Weights of a small transformer language model.
Size: 17 layers, vocabulary 2048, 3.45M parameters.
Each number is 128 + 24 x the weight over its row's rms, rounded and kept within 0 to 255. Layers, rows and columns count from 0. Numbers have three digits each. The size before them is the row's rms in percent of the matrix's.

# layer 14 MLP gate, 320x128, rms 0.135, rows 271-307, columns 0-127
098:116142130092132170087102094122164188152102188153127159177118115135117087120129145154126110120110091112126112153123076150118130074162099171091147103124129124130120102108122146133136132147156148149103128158113154137156132128157143149077118173131147169145091117123108148131156124117147140152133123169135121143097116138163137153135116112139115150157135138160144117158164141080130121099135
098:161153125096115141167125113139084135074109107169096134080139150136122116149112122161160129137121121099101129152165166116086119143135125188142154116091082123136172103109155128106182064119126127133094110113126105090104117116109110109103136109122103122151157138106120142135117133156143151118101149129149152099126139143152096151150162086142146121140115175160110120122166110146146121124137
101:119136071104128105106100138131164147110135116119182147122120129129129168079107131149132105131150141108068128112080107111110104135133108106094179143134134204118118104129142084102143132083170114141138149176085117114135131123108135103151126096165135112100149097142128133127172137142113123142111120149118118139104147179080169092120123127112122126149122159146142145139156120153135126102132
091:124130128114152140088175112156156109147167102127114138174118139138116153119119165128089101107112116108128135105103132146151133129120084132151140208148160156131091173105062099124170104113167109153116098169140129123120150133124114141102104096126143122105098140097136116113147162117095096110113101114144117108078138133104163128179137120085125146106131150139144121144145142132145119141150
097:154147100126128099129148118147130052149155111151122150105128159133146184096103142122137088113130174101141101136129108155062169139096139101102136149100110134137129095137159117106152113119110149162144138106110133149136148121114116135112133146177153134164149138071130128110102101130117107138140142139127140133135150168110099144096065153116158130143111131132134096128106121096098137143070
089:149132150090110168120127117180117113133122098154097130119132146153112134103125112170095126115140095159129057126130139166141079112131109151134174147120129103119122100102140133113167130130118136117133134136146098119102146138145178123121112148117088196075153131126152114132067098143116122144149107125119144122122127133122167097116144115137109154123180099144147076089107140123101125114166
091:097122091144127115092117105134097105157121121154136160140132079111089126135129083096176132179165121115121098128123187121142081115132103144142142149103094163136093131150141141131109137139149127135114096120084111092086170115111101110100089149116128102119142109139153169150125139121123128135086126121167114135091140118151151145119140111112127151146103149120094080186125096139142139155138
099:126092098137127158105117110153173093116079096142137134140116102137129125183153134160129113130148183166114108118147170125098171147170127160161114120075103123133138153131107118127074176125100123124132158155141130081096115121106133160127072133138108163121081118129168140112109092128126153131144125146129115118147108151130137120126101131091153130159136116148111140142167136166148132146103
108:158153107183120089103123097126156141118098118110084153098139130110128128139118105092117074120114113143114121168093097118195147138147103157087160101088143133147119110113115120127150128209112107089135157143160166156101133108141172157160131139134095119125126125097104132149112150126140101129135105117152118111075114130119139138139128120146097104148165146109107132141101135133149122109108
100:163164132170109149143149145116128146122091123122104165162121085113131182142142165133146144142120123131128138119125138109149112116137123203115117124126141092103097142130160147100134120131114125104160149094083119098112130158140123153118096076152095138179119152125151079114115130157117113171127116150141152138125117152103170115184156112126097158085149162098111130148152121117137104108103
095:115129081132168100146133101145144160124107128090116119077112125137172127110090142111085114121109098106118108170082134127138125144076122182156111138086121150151114144156154132133128097142126115144106113140163087108075127118098148146138121105116121129085092119115131112123122166132144103087118110091068138144161157117115104121114101140143111159142111157129147141152183104138141133106130
104:134156176109126132122123147147090149081108085146166139156111154124101126143119129139109090175118125126163114132151120139100114154121154132112147121130103164130142114139142133134097148174188133099134119114100145155137134139127115136131199197140137165143098137172118146153136168153162125141117122077100143133125125111118107079156107102096131113130126112168107109128128088124093138134156
098:082103123123151138131142117117092144103100116111123125122091119151127062132144147136095109155141121106123131126125137121115148076110122135112164107099121126135153097140116156110104159106132074125132194130131082122103132141148123106120109163116121085063128164119136141108096117126114108156167077072177117119178149123111124122126124159143095137139111142094117140125132106163140142152100
105:128117089129099136116103119142099142111101117150140115111135153131129147166069127134112143166129118121165178160150108113135133153157086146115120136134074111147123154148132137159133143138133140119100152135099096122104103117156112140118107140123127163132111171195184113143146151089089087142150104098150101138169168088107125135118128136117110152097129156147150141172092150137118130163093
109:080082139115137100115161138118181158138112109129104119151128121074116126169137127149129102071108138130124129104103138139128123159152143128117079095115134119157106101160128085122155131128155140156112117132150134177138100150129118112119129160136096132142082089148129110148162137110153131128149113137117113145112086110117135145082136138093125139196090122152077090108114131120090109125093
096:151123118128168079145132155101130144141130132124119128123138104119132125137097118087153118120177106106090161134116137135077094142141142153076120137166104136156148145114148131076125139130139143109088101119146128108079111089106137139102095122150100123134135164105145120121148131104128139085131133120085200159131161113149104137143076129132082136138092157159140117099138137107096106174139
102:138123121133162152104076161139150108119149110165137134133183127149115135081143141157105133175118115145126133149133135169140128134086125116138162125158124088124153083141160156130101155147110143158118149115135149127151095109118123134135093159138114138130157099115185103153103134124149114108120160121088127112105123134090140181106134153136099159128074104137137118141167102074122105160173
109:109171143132133158130161159124135133177143127115114154156124110122159150151113092160122091154154154097087114140115141133139124104105187153100188148179145138150099129161119139148154109139086134101180135159156131134157114100092114106114171131076128105153141121145142141125115145118079150144128155162129136123116133119089181150123140158148134146147099136130145142145134164139104129119138
098:190136145153169141110130150176108133094109141160107100134108061122111166127119145094075157146107146154128117089135124147122141148135123147138131149121142112145137163157110156108128155120153139146131152118099138065150116153098134124156101127096117173129124131110150114179083158118125106137124114167108138174147137120130111123141154173147084122090119151165118149151152115117107113125133
098:152092135123125164095113132154154121106137112139147123134146121135125161143119158137142099131169133116149168086101091106151148120105171158144161117134089128155111142140148155104076125116124133141184111116167151186113131091132151123074118175117139114143133140121103136139099151188164132123117086125098164137116152111116172137094133111122133151146143143127098166138168106130110105095132
103:139161139109101108100112129176121138132109117156130143138116113093096129165104135132133130120116187116111120127134140103107152124102113109136154164128145173071118144129153112145130087109144134092162134159103108132107119108168120103112144139136154158128147141091173104079119163152176145148184107117119106082167129108134177133156126114125127160155097116115172114152101134086132152122127
102:139131100094133100170154144134118147078087081110091167146163100132140123100150109138137120116148124111163086098088147114141119122096161114071148142138095117116135115179125108138134115153118125126091164154145093113138145153107142135091135155121119109113148100119130133109144065153115153125141086136111115106090149158149152119099116140152130093168115154101105100112097099114114098144127
103:092160128125103155123138153168117094138134153110126147159183090108130136086114107134132119110122120161076132121125135161161090135117134145109124077125117078148142090104146158107164100147156078149081125095168150080132142118142132097143131162144114130116118149147060137146166116119170108149152110156159122145114123097114131109127138123116095126111151135163099122116135124118122100116120
100:131125151171111110086114124131108138169172110146115169097093134131149175162111126128161114132102156126111095109121103153107117125100139150131105119127095152148097133070159113142138134129174109149143099153133094123108126131132123129175132129114129166136099127148200137152126110137162118130133139101089139059111109083118116137140156101109117126119129108129156129116134154162084181136141
100:118136131114134117174100155149123119150160162151147149176120163118125132167137152094120140101146118107149133126119147126111123110130139146079142088133132155133142132125198092145172124101093123118145086145101145162108115119109153123137094177161145120149137162117129159112128132142132134112119136159094118132114157088149096088157112103090096124151133109105138049094133119112123143169132
108:089112167123131168134089137185139140137090113109151135110179118119138115114100104107141116132116141129116148137112137127094123142149107129110122120088183130162093145155125136132120139163073157138124131124114167140085127146106122087168100107106137147101114109137137119170155122174138136094134134163137144146090103150105129107189183126141126174119133110162124126167118084123130127144111
098:122156123119113098181123157118097096147111130093138110118151115158142143096152134104150058120120091148112162143155144148113122143175094155101126132110134143106120120113109157103129131102133119085101123150158114137161137086066124102110147082149155134151137116104108128080092140111135177174155154121098139141136094121128141075158110130125141134154158135138169146150127144151135131136137
097:140085154144154131126114129105093125098149174147175130102135108096155178088129172142107120121126121109116134153112135169104097116108136128157154156160124180163122145156108127153148139178144076143130162106098060089149117147130140147142117134147142101087142113129147163118122108091123136163116134108148106131112141123147147132114084141107146156122110126147115138117153132113099157175149
094:155112145120103134149144153135104124119151151140100117077125104095154117091126117114130080117142127127147168087132151108117108115140158163146111156106107089127117105103166141162147087159129118120152123093076156131121103151171136123148095116124130085119144152144116182156139116126119193144126110129148112153108121120137071162093151097187132143096110139111157121145118103102131137124144
095:115121141118092086079152171153105131114140095125097109178129097096142123149151148117115124109126123101122134124150179132095155114108146132122090148111110120154103077131148132159155110098127138125104099166100110085152094135153147083160136151121165129157063153096115097104148162127102144094120103100138118132122158116140127113130140127133132171126155104098110117138119122155129170142088
103:105123122153148171130156141122138107168121101172117138163087142161136125152085120159100106127148113143081096135111127113142139162104101166124125141104136077113125132133113137101085135113154136105104111121143182099133131132136124086129134139126102148140066122068101161127131121143132133135152112090083100103116133126134098126175108168164179135143112115088131166095141129143135132120137
101:092108123156160090134093146175120159151114112132142127158147097146130133157123110150148123099080162134078163087138145131122131149137141167109109110126140122146105099149149129168120132106153178134126113151134104114127118124103105119144114116129117141140124148113098145093168132141148135196106127103149159149131107107174114194147125182111126145114141151129105095122165135127119169136080
102:155108091151161084162148173132151165134130136134127135108170118153155137132130175156127088137130118086120086174136149117115112118136117134140152168118143156129132072141129141122135090166080151127116114142100147086104143156140146097152152120123136148105149102131116068125108138113111143109145151129134115097123164170140145156125128127147122103110134174149153177125126113148126118065105
113:114131108113072103133111144140116135129142114150122113137155088122167151169142084148137133132084132125150144124147130140098118127117095145102136133111148112153135118131101084159162141168116164124080144111115100147146081107134119170109095127156109144082154080114146151177119136099105130122121164132120145141092158171124086116123067138099113108110126130134120102096168117105105098162133
103:112122110153127150140135113110153112138139140124087144139105105137130153133111116147134096127140129110105107152128087156104082122087097090124160158157132100106146149113103109133133119134126099114125117126119162171145154129086164120173152088065152093166083145099119152128110145118134119116127105070123092094085105145117142109121090164063139133146127161152136165114124142158140120106129
096:134110121102109137097148106154151153140163139121111151097173130112137156178132148065125115155152109157136128163129145124196150161137123120117087143095142156135134103137085131166097096142140123115131116124144148088126077091095106129083157129115154118129130155122094123121122128125123102120139123101144145114125099164117154109131119148162103119106112073145143131132086087098128143110182
102:150079107145086126105111127128091153129142129158147134117124112112136165117155128106147148146089165142115094123121151114122150146109125135123142173125146131149168152119090132118118109152123099170168078145074159153106136112128128138144117134125099128094135137090108121151102095086126145111175127154137135133132142155083099085174153140100097114159106083133123140164141093142154100147086
# layer 14 MLP up, 320x128, rms 0.132, rows 271-306, columns 0-127
098:154168126127149125109125116104139138137136160093138111120149105115099142102089132121148125104106160146116082153110099111134093094176121116133104114074124114133077119092140094125129085170136123137116092090128162140146146150155119101094114143174148125152138114115148137117168085082126116149092131127103078109129071107122167105136122125130173133140115121115125086103106146109101138157135
106:142167159159087163137144149116119112142161109173108111155112119125129124181132100129120115145127107142126116135076180151122123126127123152114139147134106127174084131126141151103156129125111118142092101193149095183100125117144102113119129131162074135112116115133110146121123152102089147117120136111122148134159143103107127137170113103130143098113134118086166153083172133167116083146139
100:110098112151142114117138139105114103098118159097115179096127129101119108088104104069081132145101152137129097112087130151114124142183126125120130173169078123138118148162082139108115132150100120144168153157166121133087135130129096113143094150137167160132117114135117139167137151138151109119126093109093079111118161088168144125126134093117155145136143115101115147134147115122149157110124
096:171122088131080135133134126112125117168116088134156181123104139100152118123151124126097125115116151083136109142154072133140167146134123110146140085135122122101092135081109138143133178077161141133140086139136161135126153139173144116100125112130116158127085111124110123133106107153163134136155131104102156094118136067102127152146121103125125097123162156142088168122125153143119103103151
094:141133124142094080125108122132118127134129147141112105108131153131120077186101138094156154110145154143125150143130140160135153135155136161116132126093121114103184131108133149134133104213175117147163106121095100121095120109143125116096175147113121119131121098146137133122170120151100102161123114088100138126097100118087107123116150098103119140110110128154150167109168148146113181142144
096:176129127143123110124167155117150122107137144168080165105121133145123140149152200128112139094151106172114114137107101128146126161146169152142124131103139135126120122112147152139125118136098122143131174178105104148122146126142121136088090112170119159065114150102145137120133147112110113149121132137140115148162187129118136101122094139082122112098084121166120150121120108167126158159165
102:137139142144134108090160153110168115129140173134107128111149183124142138129155117122090144151074110122137158099122109087092097169098127113136164122100124111142136136102115181110122116142114115152135132141138127096129156144131148082127088191133121113145104115152154115122172100117126121144116107119121126140118175101140129101148112169132131096130123068148122163136097100093109122143066
101:091164110108068128123152083088149109143117117084129163150125100121125144122134112131136126102116177088095123095097097129104103132102172147117120130171152152115115121113180137123123111165180132163116112090086117134142111165140130120088174091109148103124145118116102078120129103118145104081135149113159175146162130115126141109129140119112143111158119124122124135149085142121128129132124
107:092123117105082150135140076143127188141163160149118103149149148125114146135087129140114121118098135119142106107151129124152129098130172139112174135101122180125157116084099170101131125122170135131132088134147142159102147152110150140142103119115094111117142072141158109141092157095158168106100130123143158157080132131143145148128135136134115099151161161101180144142112128132111120122108
096:142131134091135067079161099130107107126058147096124146157122149085137120148120161104124108147112140135142132133147138082151111124121131124122145144169117203150083125159125070126133117121171116139127161166133125105139132117102117156106158141129138131129110066140123103135134125140112117098174122108129112142096129133144121147122150156124103150177113073119139111127159154148109127127141
100:113124110152106149159100118106184117134119112135153118129193117145147132163096079134123164120108126095105130152152110149136105070102144132113118104130130148143163138132090093144136123122157144121129153065089130120105104136129127083159114117110144108126101089144128110130130125135155109143099159136145134110120140141181161145118173078157150139134117171173136136080166115124147113132117
101:105114169166139088104117097171163128121136119123120107110159096133130120091127108113138137093130097148148137110154100179077122080099109076152138126089121146089109117079130100108136105144104124150156111133135119132112080105100131112145118110157116081095108092139120146145079135124151151112129139119126135141136107140098134176164135081116145141116110155100153121155131164096110142105123
102:128153156116111151129103089156057141104113117118130149114121158110119141129122114091125069113102124122141149130143116141139129115159110147119132110134127137153114065106117156155142107130123126155055098116119111112068102131105132116109141124102112125111129116145058133112087142146133097127135173143151102119173149111164114147147099111169122155141130156070146131112155131127138101099123
098:106175116151111123142121128104129158113083174100121163110102141140160128113104098158134133120100105099140147134147137137105089175099169084095123110119104129124151140169141110110108132124115107155104154077124110102098115109105103186136141090102112094114153095136159138149093128122145135147131143064142149097124156121118138127129122159125113141108118131107171085097118119097139171155129
098:129149130144123161135100151117096143094118085109121116130137124156124144138104106133101151138132117172152127161196151141120128097082122121149173137116111139172119131140132097140116092143139111140108086128098120125131069120107124106130137121128139137165120162120182076114116115153056123151130127105117090126131148167152161155094147173119117107136130161105126099131175136137130099107094
100:127141140127173099088129128172125113123127164190160150119114128118132112091131124102186100166104139121112188178103107143129120120091129137131158121138130126133099141116124101129070102154149143143126146113155129139124159123088092158151124143091153164125083143106135148161112128115118134147157115120149145116123121118069133106086126116111159175136089107120119078130121122130125122089127
095:135145167146098185138162158150151153169135120119131115112113127195153131107136114103140110096091107101099161112098108122081164159158145180129126128105130141175140124093137133111142161104102127125119139099119155128151150146156145177178105126096139107190149150099111144134133132141096096173114113118125156082125140123128131141151124164143150125158111099115111130120139122128120118136138
106:139130118160121114082125151158132133154144107172144116121136087122115159155099147092132104097194149135136105119160122148144073132155121139115136142136156136118092166101150120116129106123104157133128093115100144090125121158136151174111101164116146170131120108126105147148157155131094086121128122117157121146163107147152157195159136136138109112095133088140129126143118189147150130097113
100:132155123141132162124158096166148127115187130166129115092123134122105126106134105088148145139115144085076128116106158147087133156113114123119100138133145102151099138139097100138160110146144116128142092144145164139117127141134173110144158151168159116116131136149121163112132082090151071134177147134158101151093122134112100157165133111141152117105143095144102125143150129154131076131081
104:131143114139135136132119172138076133109199116100124137132079155141126149141163150146151130152150124136147158158124150107109179125131098107103140151169097157140109163121130131122099132179151074089082121124115135156117123141114107125112112160108127108141118117160161117098100147139109116103103091084101119130123085139126133116152142139109116090166161167109162134145140116098161136108157
101:102137116152112104118142118166110164137139148160131113138124118135154125155119153148102138154126108161124142131117098160176097154127121167155124134124129126104108146175117153121155142147155195118107116148106143131149071128141093112139125154152165104131138187144149097154142142159092142083157132145125138124179158122130164107099135101160090131109082120101125142095145130077125126091118
101:127106156130117122126132112085130143104127148138167152135127113101133153145141169091144153114152110168082132122088103150139137124134124163124164162160118163091109186105141127114164138145112146147130116136137130154115118099155129112111203153136140109134107116116142089089163153060149115091148119115139149099099094100105094112128083134107141158103128130129081139098126165125120128129126
089:094177114125153107124119108140108108129172161125171152168114114142150157090109135123124139111094153112155118104109112198099148158109131104128113126116174124125138117170121133157120100185106152137108138130125144116125149125108152128151111143198142080124123112115146149105135153106150146162144157113106110097146124129151145149127164159119112117110134092108174125080134161118133167157114
100:111137143137177093129126107124138132126169153114147122104117105142135096164109116137126174126162141114094125122156096115125122095110101143137121168171120099121084114151102078110110129124149101154173119121118111128147152112133138075127154141130187138134137115104157088164150147139102109127179161061117123117136071110151148104122124105064126129112128130122133094122107120101106146121129
103:146148143097098154108128110124181110140117162107148114124136138135132117159137120124162126132116156114117143103126120097137142131176105137127123082137128147145168168176147177153138169089129072168080112142102129114132137117132105161135134114165105105112104103136130152120086158119145131096151101065121144107146117157143098143099148068099100114165158110147089129150121125118129143140127
093:108168083112137092161145108097144107134112095155084135133088102139096154128175113116157168139146137139113097102122139098119137125117154138148145155132148158092177142144150152094149174116124114132133144125147145107144082119124093137122098131128120106136143178109149138133145112058130147158148146127101140085116160144126129181152094142148139118120114129158109158113134107142118107115183
097:122120121133136129181124124129117114171113131139133143142116139134154120135110114155147120127165087104084084151141164138097069125138157133116108113100130163185148103131114157086141149156116117171152075081092154151121160111160135117089149114123132144139125099143098129128129127110163139080171148142105168139104122131127118164094128093158143116107161110147127108085146131161094142122134
095:097097121149134094136076116160119096160105086132097154163078113104110106150120128156141123130137152135142144155142119115095113127127171134112140158134101139139100152117188140148115120119127133149140102133118163120173089116112133125150079140154143119124125183132145141126129120187126103123096128152136132119143105155121105146086162069144168114092072097132163118116147113128104124142119
090:106141150101111127130089119145107126138110146171098104110111110138161119110144134188137087153130128124124133168085129147136115134162119095096117113147070074121125106153118147132113103107120118145112152090099123142156142115086104167108133120122095158110104083101089151140127157098100144135100126097136126117114135127070122127142123147139128097151111143187105146119120114076141095111088
100:167127115116113139115069129140140106113147143098144145075168133127147161127173122097177144151123124126137143129116128092129133129191200160106112115130122112108149155100124114152163111146127120155112145066148111155131151122111124132165162130148134134142094121130106083142080095118125138133098109087150135116127089137124117144134134089138153138075086150136155121118100125138126131139167
105:114128122132129147150131159089166142144125135116130106109145119184130077113159160156138131080075105112130138090129155129085153100124190177137140128153139130122154102160116130170132122130094090142108169119119131094128114089105114149114127148102091083111096119153134138191122155121117136110148184152124157119093121150109167132151120115158149140109122115123149125132134133120161138122127
100:122114135132133188111128153122123144104162129157102125066123138145126108134129164103122160124112110158109149110092164118151170069112099130128139124126116123129169163143120130121121071137164164158123091125103122140079105118094146158135103190131115133132131135130138151142137147108146119124118179109117106156093166105107117141109147167116125161106140142158127122187145136141173150118143
100:086125115109159124161115072109081105080155132174128124117102159137136127111115103127138118132116147136132123151157196135087110166138120146149135114134105143130115139167134151159131142110153109138114098133107139149156111111156158110121081110093143115111113123111093124153118113098160173160162131125144138124100192108147119145152136155087116155115100121103126179106148115128115091106157
114:121149127149103151141086094113153092149113091127101085141127138111086102137151096164144110094076079137135111092176130154140127135178113131128108127108101162149111153119105136137157128121140136177095154109131160132128143141106135133174135137116086099113165124162107090157110127156124180125148150101159117136137142118108142143140130124094138095089164103153101161121135131130166132133107
096:134118123093132127121158163171161137128142123147137075107157131123115110118118120141126131131052127093095092106172143136160095102155083096148162129136133162146121158093098111089155153146138104115129149143153094134154137143091137102095127129089141092095173144135159124152109113123127084147128089138139121111121124113123140116135074139128138098180133157134141120121110151117095113106165
097:139154112178141136143167164108163119121126145097076140087131118133155119122154103127083065106159148107182084141095119130131095112179080134121081134173144130149135102148119109166119133088120139117124138120124115100137121128077097124099135137116172121112156143129102155123108163115119136095134167126105130116128135122119134121113094099122114136093133153110105111121110168149118162121096
# layer 14 MLP down (transposed), 320x128, rms 0.133, rows 271-306, columns 0-127
103:118102132176146118118117169123066113103116103084094115115127138140113152079101109119185230133105129151126135122078138124150097134161141090137121137122121109098109154099110093110120100133128134144175109157107111139130134121111150101123146135097160139124144132127148131144110111103106134135143094107157132135148163120157142108116116104124124106106163143125146118122118107143166075134155
098:152147143164159113140112129153113096150115103129137145147141124098117099090131157111091154076117087105161080137129092135153123141092094114146071106161132130145130118119147088121130080110122090115154118130123149132159096125096138156140109145128171099163145168123178111086122122106091101110139143147117164118119096114133153142133121166121120152131121134161153098170098159097145115140131
101:146141119110116161115099138129102120150138121099188145104165125148106122099100204145117119116134150093166152123094153112102137109067115108173136140138141130142137133113124127118122100162132189124150099130097132110110130127125130118130115129150158161121164145107105109117084111120145095120148140151110118167108107160103186139109150110078106104077137139117126112113094145130147084125139
100:175140120109171128121171092144108140121153134141103142120136116107148112199133132139111123137121131161138139161129135160120127134097146111114197125129122100162120094100146143128171117143140133086129090097131143150141180145136126101123149114111067090133111158135111154123114164099129136113121157145125135192124143109084086157143132156115143101138154123154148163119151146147090145145154
105:120080106125126104131123153128156084115159068168100143146109129139131157070106166134150154119105149078147156149119129129117135129088188131137082119110156138126117090137127140126151153107122106102131193120149096123115110144122104132105104096132127161091166132105164125133099107132097110128153127122124172107122132149127117116152114145133164159141134179140105120099149088107128118123095
098:133096112110088171114136149169078111137121103105125151158140148149108173102109100146131121123115131144162118121117125123111141122074089138150124120141132161131138126133104131107164140114163172104160120154131106124130146149118149071151095152107131125124143127096096118175155098191139152101137083157103128141148125115122156149096131118115129150140109102094141129109104190112166086121155
116:104129139133150121131106104139152139141100164142154124134129111127134115077128106139154188116146183121118111089100142161108081166116131105146144154130102115143112153114129125118090140134147088149092129137111107140156125144125166077098110157102122128092137105174155121105108105163088158135116125131130136104097172139155161125108073098095112112127108097092118141151128073109105140129113
099:127092144131091128137139089158125141177151133138072085119086127080110111133102087146159108136142114109148137091128148100135079124116166107125193101137100156116136117175145114109114132123125145154118162143111120158123118123083135110116131134111121147138102100087129109129095151133096144114097093154191137153151142135108100105135128132100114109101091128156086140137118086114139127139129
108:111054120135157110068134114095096122103107118157115146128140119109118148118129132138142111126110155168148103098127157125161145124130145134148127160141130092129088126143092112118157130153167139080105132145180119150123144103145085123085169148136118155141137108118152110153121123112103155142098201125139138158134074124126111151155130120141085108117101131162173105134106139121141118109157
095:113120105094108119154122144151144134141106092132147118105120101192105091176146176146127126174114133098106137141073140119138146123133113126141092121101149083128152127161137165118117155116096130132110154138097157138129129109127143136162176118131114109120087126134122130156153129104129139134107085101113134137141143141079171130136128157137139121122108106110052169145159118113114072156161
105:116123086078129127145152134131149115147128141109114111155136127127137110102130085082162105104171131142149169111140121128126099126144149135126139123123115146109119129085134169121149123167101126113084117168109109096155167142116112121111169106127122112118135081131096131154107119163145128184143131131131183092107100159109108119158128138098148119166073189105135154133101093114153094131099
098:090124136146126131105158119150099144133108106112169178120096113109187166070130128143147115094102120112173135151156102102147156173157194109128128120147142081119132091154131102140081150141140122140131145115093106101092156107129122133164163134123139164129115125092135089119110115114108137141147096126136135122125140135126127180124129097129146111137130114161083099114167145114137135096107
105:147117079126112159107104138182144084113150102129139137122113118146136151136129076121111178124151120100143177128140151168145155153129098101132136128129131128136108139093139102094161133128190095092136132156082113078125092145115070102144116121136145116155102126117106116157120135120160135102136137127084139111116126096097081094122165114141112141169166101101118144148125149140139128128152
102:069135110133164126091137136148153105165093146148115116093160125143112142139139091137124126118125145117119116141081110163130128137151127094145075100143117121132137158176131151161112138093119109149129157105169139130080104117142105101162111093098137122141085135098118124129162153136105140077133133102135131110086128100089128129128095137122097127115147142135096099142146172058157126155103
092:113135154083140159088115118170138119110130106140128123132098091146173176141107109146108127114099121127124166139149136077128104156100139142104133125138098121147147071136122072158128149116140103153101057107131091134118152118125081121111134112123142125165143182106102116135162148137159138109135142138143094144166157158141113144155140148132127119111093166145084131122113158147130098113151
097:134138091087153110119169147106162125136156148140118128158089097089147125141119131163129148114119116121118132115107154113077110108180094134152164108123154109133152130138118087099100134148160121173131161102118149106132128105112145105109144149098113114132106143142095145123136109146093149148126167168117198144103114182152138112162106112115105081099121093137130123131106169153170133132112
097:138107114130115129101125110114118168093108167082164122094125111134143124082111136136142144113136149082159131126106165129090135135203153124093112118088130133123123151138138140157139105084175132128151133105129149129093126134071162115101159104125141162133129115166108090134122176130069125131124110107120115126150138144093115129116114120124092099097177131127125167112075114124157121114132
103:113107138163121098131108126130097130155077166098092159091165116098096100081147134134140148111147102101125144078108156145130121148127143122122148099109120155113092136178085102122152098131145115096105108101110103098130109110100114133107119065152128130139099098170084124175127109140096110121116119089152129123152118100158127116142104111120128127105089120139098108135110100177111142117135
101:102124129125138165119143080118117125143097091126147111102160144066115167091137139102120115115086121108098111161077115151131137165141172106127165146135133102147147160126102129141137124133110114139088122096171110139088128095146101119122118082147109118100146117137113063147158125142081136120093163152118143125133119139144139175129135157120172131142098128114124152146083115104156131095111
098:130099139125132149085157071167117099156124167126142166093113116141105158164141172117141100116183117088150131121131113136134127093102140144082130070112125121128120124185174143111164088137134138121135110100144121147108101153119128108125127145151091106130143136171151128111138128106138135120122136164137123114105156122105132058157160118137130116101133128113177139082141147125151101128106
096:086125137109118146108109156141142108155098102092106165148170135138098166140116143146124120135072134153126147163122115088161171143122122147125143126094121146105153100114123122148063077143123107136144120111106159114123114109140140160141104099102101117145119160118101141110123133129156143160091181117106132073109127178123166152134103151141127169178147095142103124107134125135122105154107
103:184124120108158148141140119130142091134131160138146156109111088152127118105081124142141155134100157111109128143147135141129120140144145129117061130153106117148115106138105186130140155123129141163141143119123109109089093134152082138106165116125101140120139151147115103131122161133158121103169120123126167198056119066083138113130126137142123110149119122121143120160125095100114169138114
100:111140163085117122124109106152137153126146124157121149133121110111120123049130151155121115140102129103112125144134154136108173121120110136109120110123138154164126125146130129110108105158099173134126143137144154209156148163126139131067124075141107145112145095123115154157111114165103129129114110111132111147186127131137139175128149140138146113088139149108162120077093136122148145114070
102:142143158121145160121067143105120171167145112171120122126145159126116120083113120165134088123132120119158105141137136080142140114131173122087145108103114139106098115119126142122155168122165122131159106139169103115161144111098114146154081104136171146123092112133173137134168094134143072142122163120126111124126126106120122151144142158095124147137153162144146184096096119098105137111134
098:105123133136167105175154118184159100131118141142146186175120150148124147185141136115118154136156114144124122127129149118146167124116111110125121151141126124134121132118100157107150133110119121114093079176134129155166120151136119111126106138186140116113064130086071136142126139154161141113141119152123149113129146133136122083167137138116114153162115157156098105090163111123081124110110
091:118133112144128145125121129151163141152112142157161124119158108122131102210137098163112151129130112143092113144118072111143139164163129108142110117119150155152125186130118108087165090151111140162147132108136127127129148104147126112174128120158097163122137122142132123122106105183082141112131133136147129101118106133149092136104177120101167204098115132124140111156105139101129106130111
103:117161165086148163132117106121140143120104123115114069125148117137149106149114125141152142108156136192095170132096130111155109111157137142133155122134126138091163133123119132140089150156103122113123141138145106160180119097098143162108121116117141100132129141179092134121123162137112142162110096102130113114141134175110178118144161110101125144100146103152146167188177147130112091125111
099:117124094134110176141167141161109106118136130182177131146084154114142111120113117150110132178147074091139139149102101136116134106125133165150102081130090141124132135148074091111145150092166155145119153123161097123117127144098129107157147175115099133121131120140132103143111136132096152097104095071144158136125124116149123163145138128100138102116125142124157139159169109145149166113140
092:153160126117145142132175136103186156106127133109172112181132147155147136120135159149148178106124120150143169091156120125141165123101115101166135134115158131113132140129108148125137117149143130120126129148133124070095170153149130102082130122104138132083106150123151108114121097127113103080126153095112110160120113150173145104147101148133127175117157161108076129143121117163167102125107
096:105117079112125128154081076159094126145151155160138103126109153146133121087145129151067124103141139117123156073121164163095117126130158142128139091121143137123110091174087137108118150056114102113143120124121147144169135125115151134149116157088129072110132135117114137128108118175140102142124149145176115131144137134162129161156134130144101117139134135121142109130095167147109160122115
104:127133144086135127123062164084108094144122136150106134095131114142107119169107119154147123146138078111160153137123119109175157117129141112107145102130145131097107118119101156105165188121098150096108116142140110149142128104092146133130109159139137137087129139134158152129160115159143127106123154196076174074138104112132145134127139133132128136110139111173149113095125153152117112105097
099:138061086141128131143144117148128140136158122133132117124111124157136133167129096128133127166074154130115095143109156138104093105152113153117109099137147129132172090156123107127139109150122134065112121069162160121147144091132114159111109125144164153155123106130129128100124115102112117119101169112091108109123143086073105112090072135152144161103138163154101120131135145105107114097131
103:118126147093191130107097159115114175163096143113118132094127147160152106113097116102086119177105144144130125133160139149144115152136106161137140124130140130145128119108088136078157110084101119118117141146140186102113135109119110151166117120109115142119134115108145145106079136093139153107108136108122172179119137171160099155141098143132153156127132139159141106129141105164140178101105
099:157146083124158164112176143123154122112161079119089139134129158156122124155162128144123194108134114118104157149097127133129161144171114145160132114136120141129111142115116105166136115072166117098134117143103113106116166139099107146135174176133100144101132151140148131095138094137140114105158090154157114139139138103156102126146121133134143153060149126119104136149091120119122156121088
092:096131107127154099129142143148098123154099168117109119182088118081171156148134137124144104116164130171138152118155096156132104110136130120070141145047175115122090147151168139148090093135145148104123132125127107135166186144135170137136131109138117134174119107096123132134129125170107126144116113130127140149091119147149101146122119153114117132133098149136109153106109135097119140149158
099:150102142103175160073126114103132143094136131124126134107104049129134144125115148152116138169121142118140145082172145141161124125146118123159091150102109153146153107140127116113117138112168100121148119089133135116135065108143089148147129108145162149113154132117128155135128160108104122095134175119194135138099128137154155136141140133106118131129177104162110105136147124148167161166133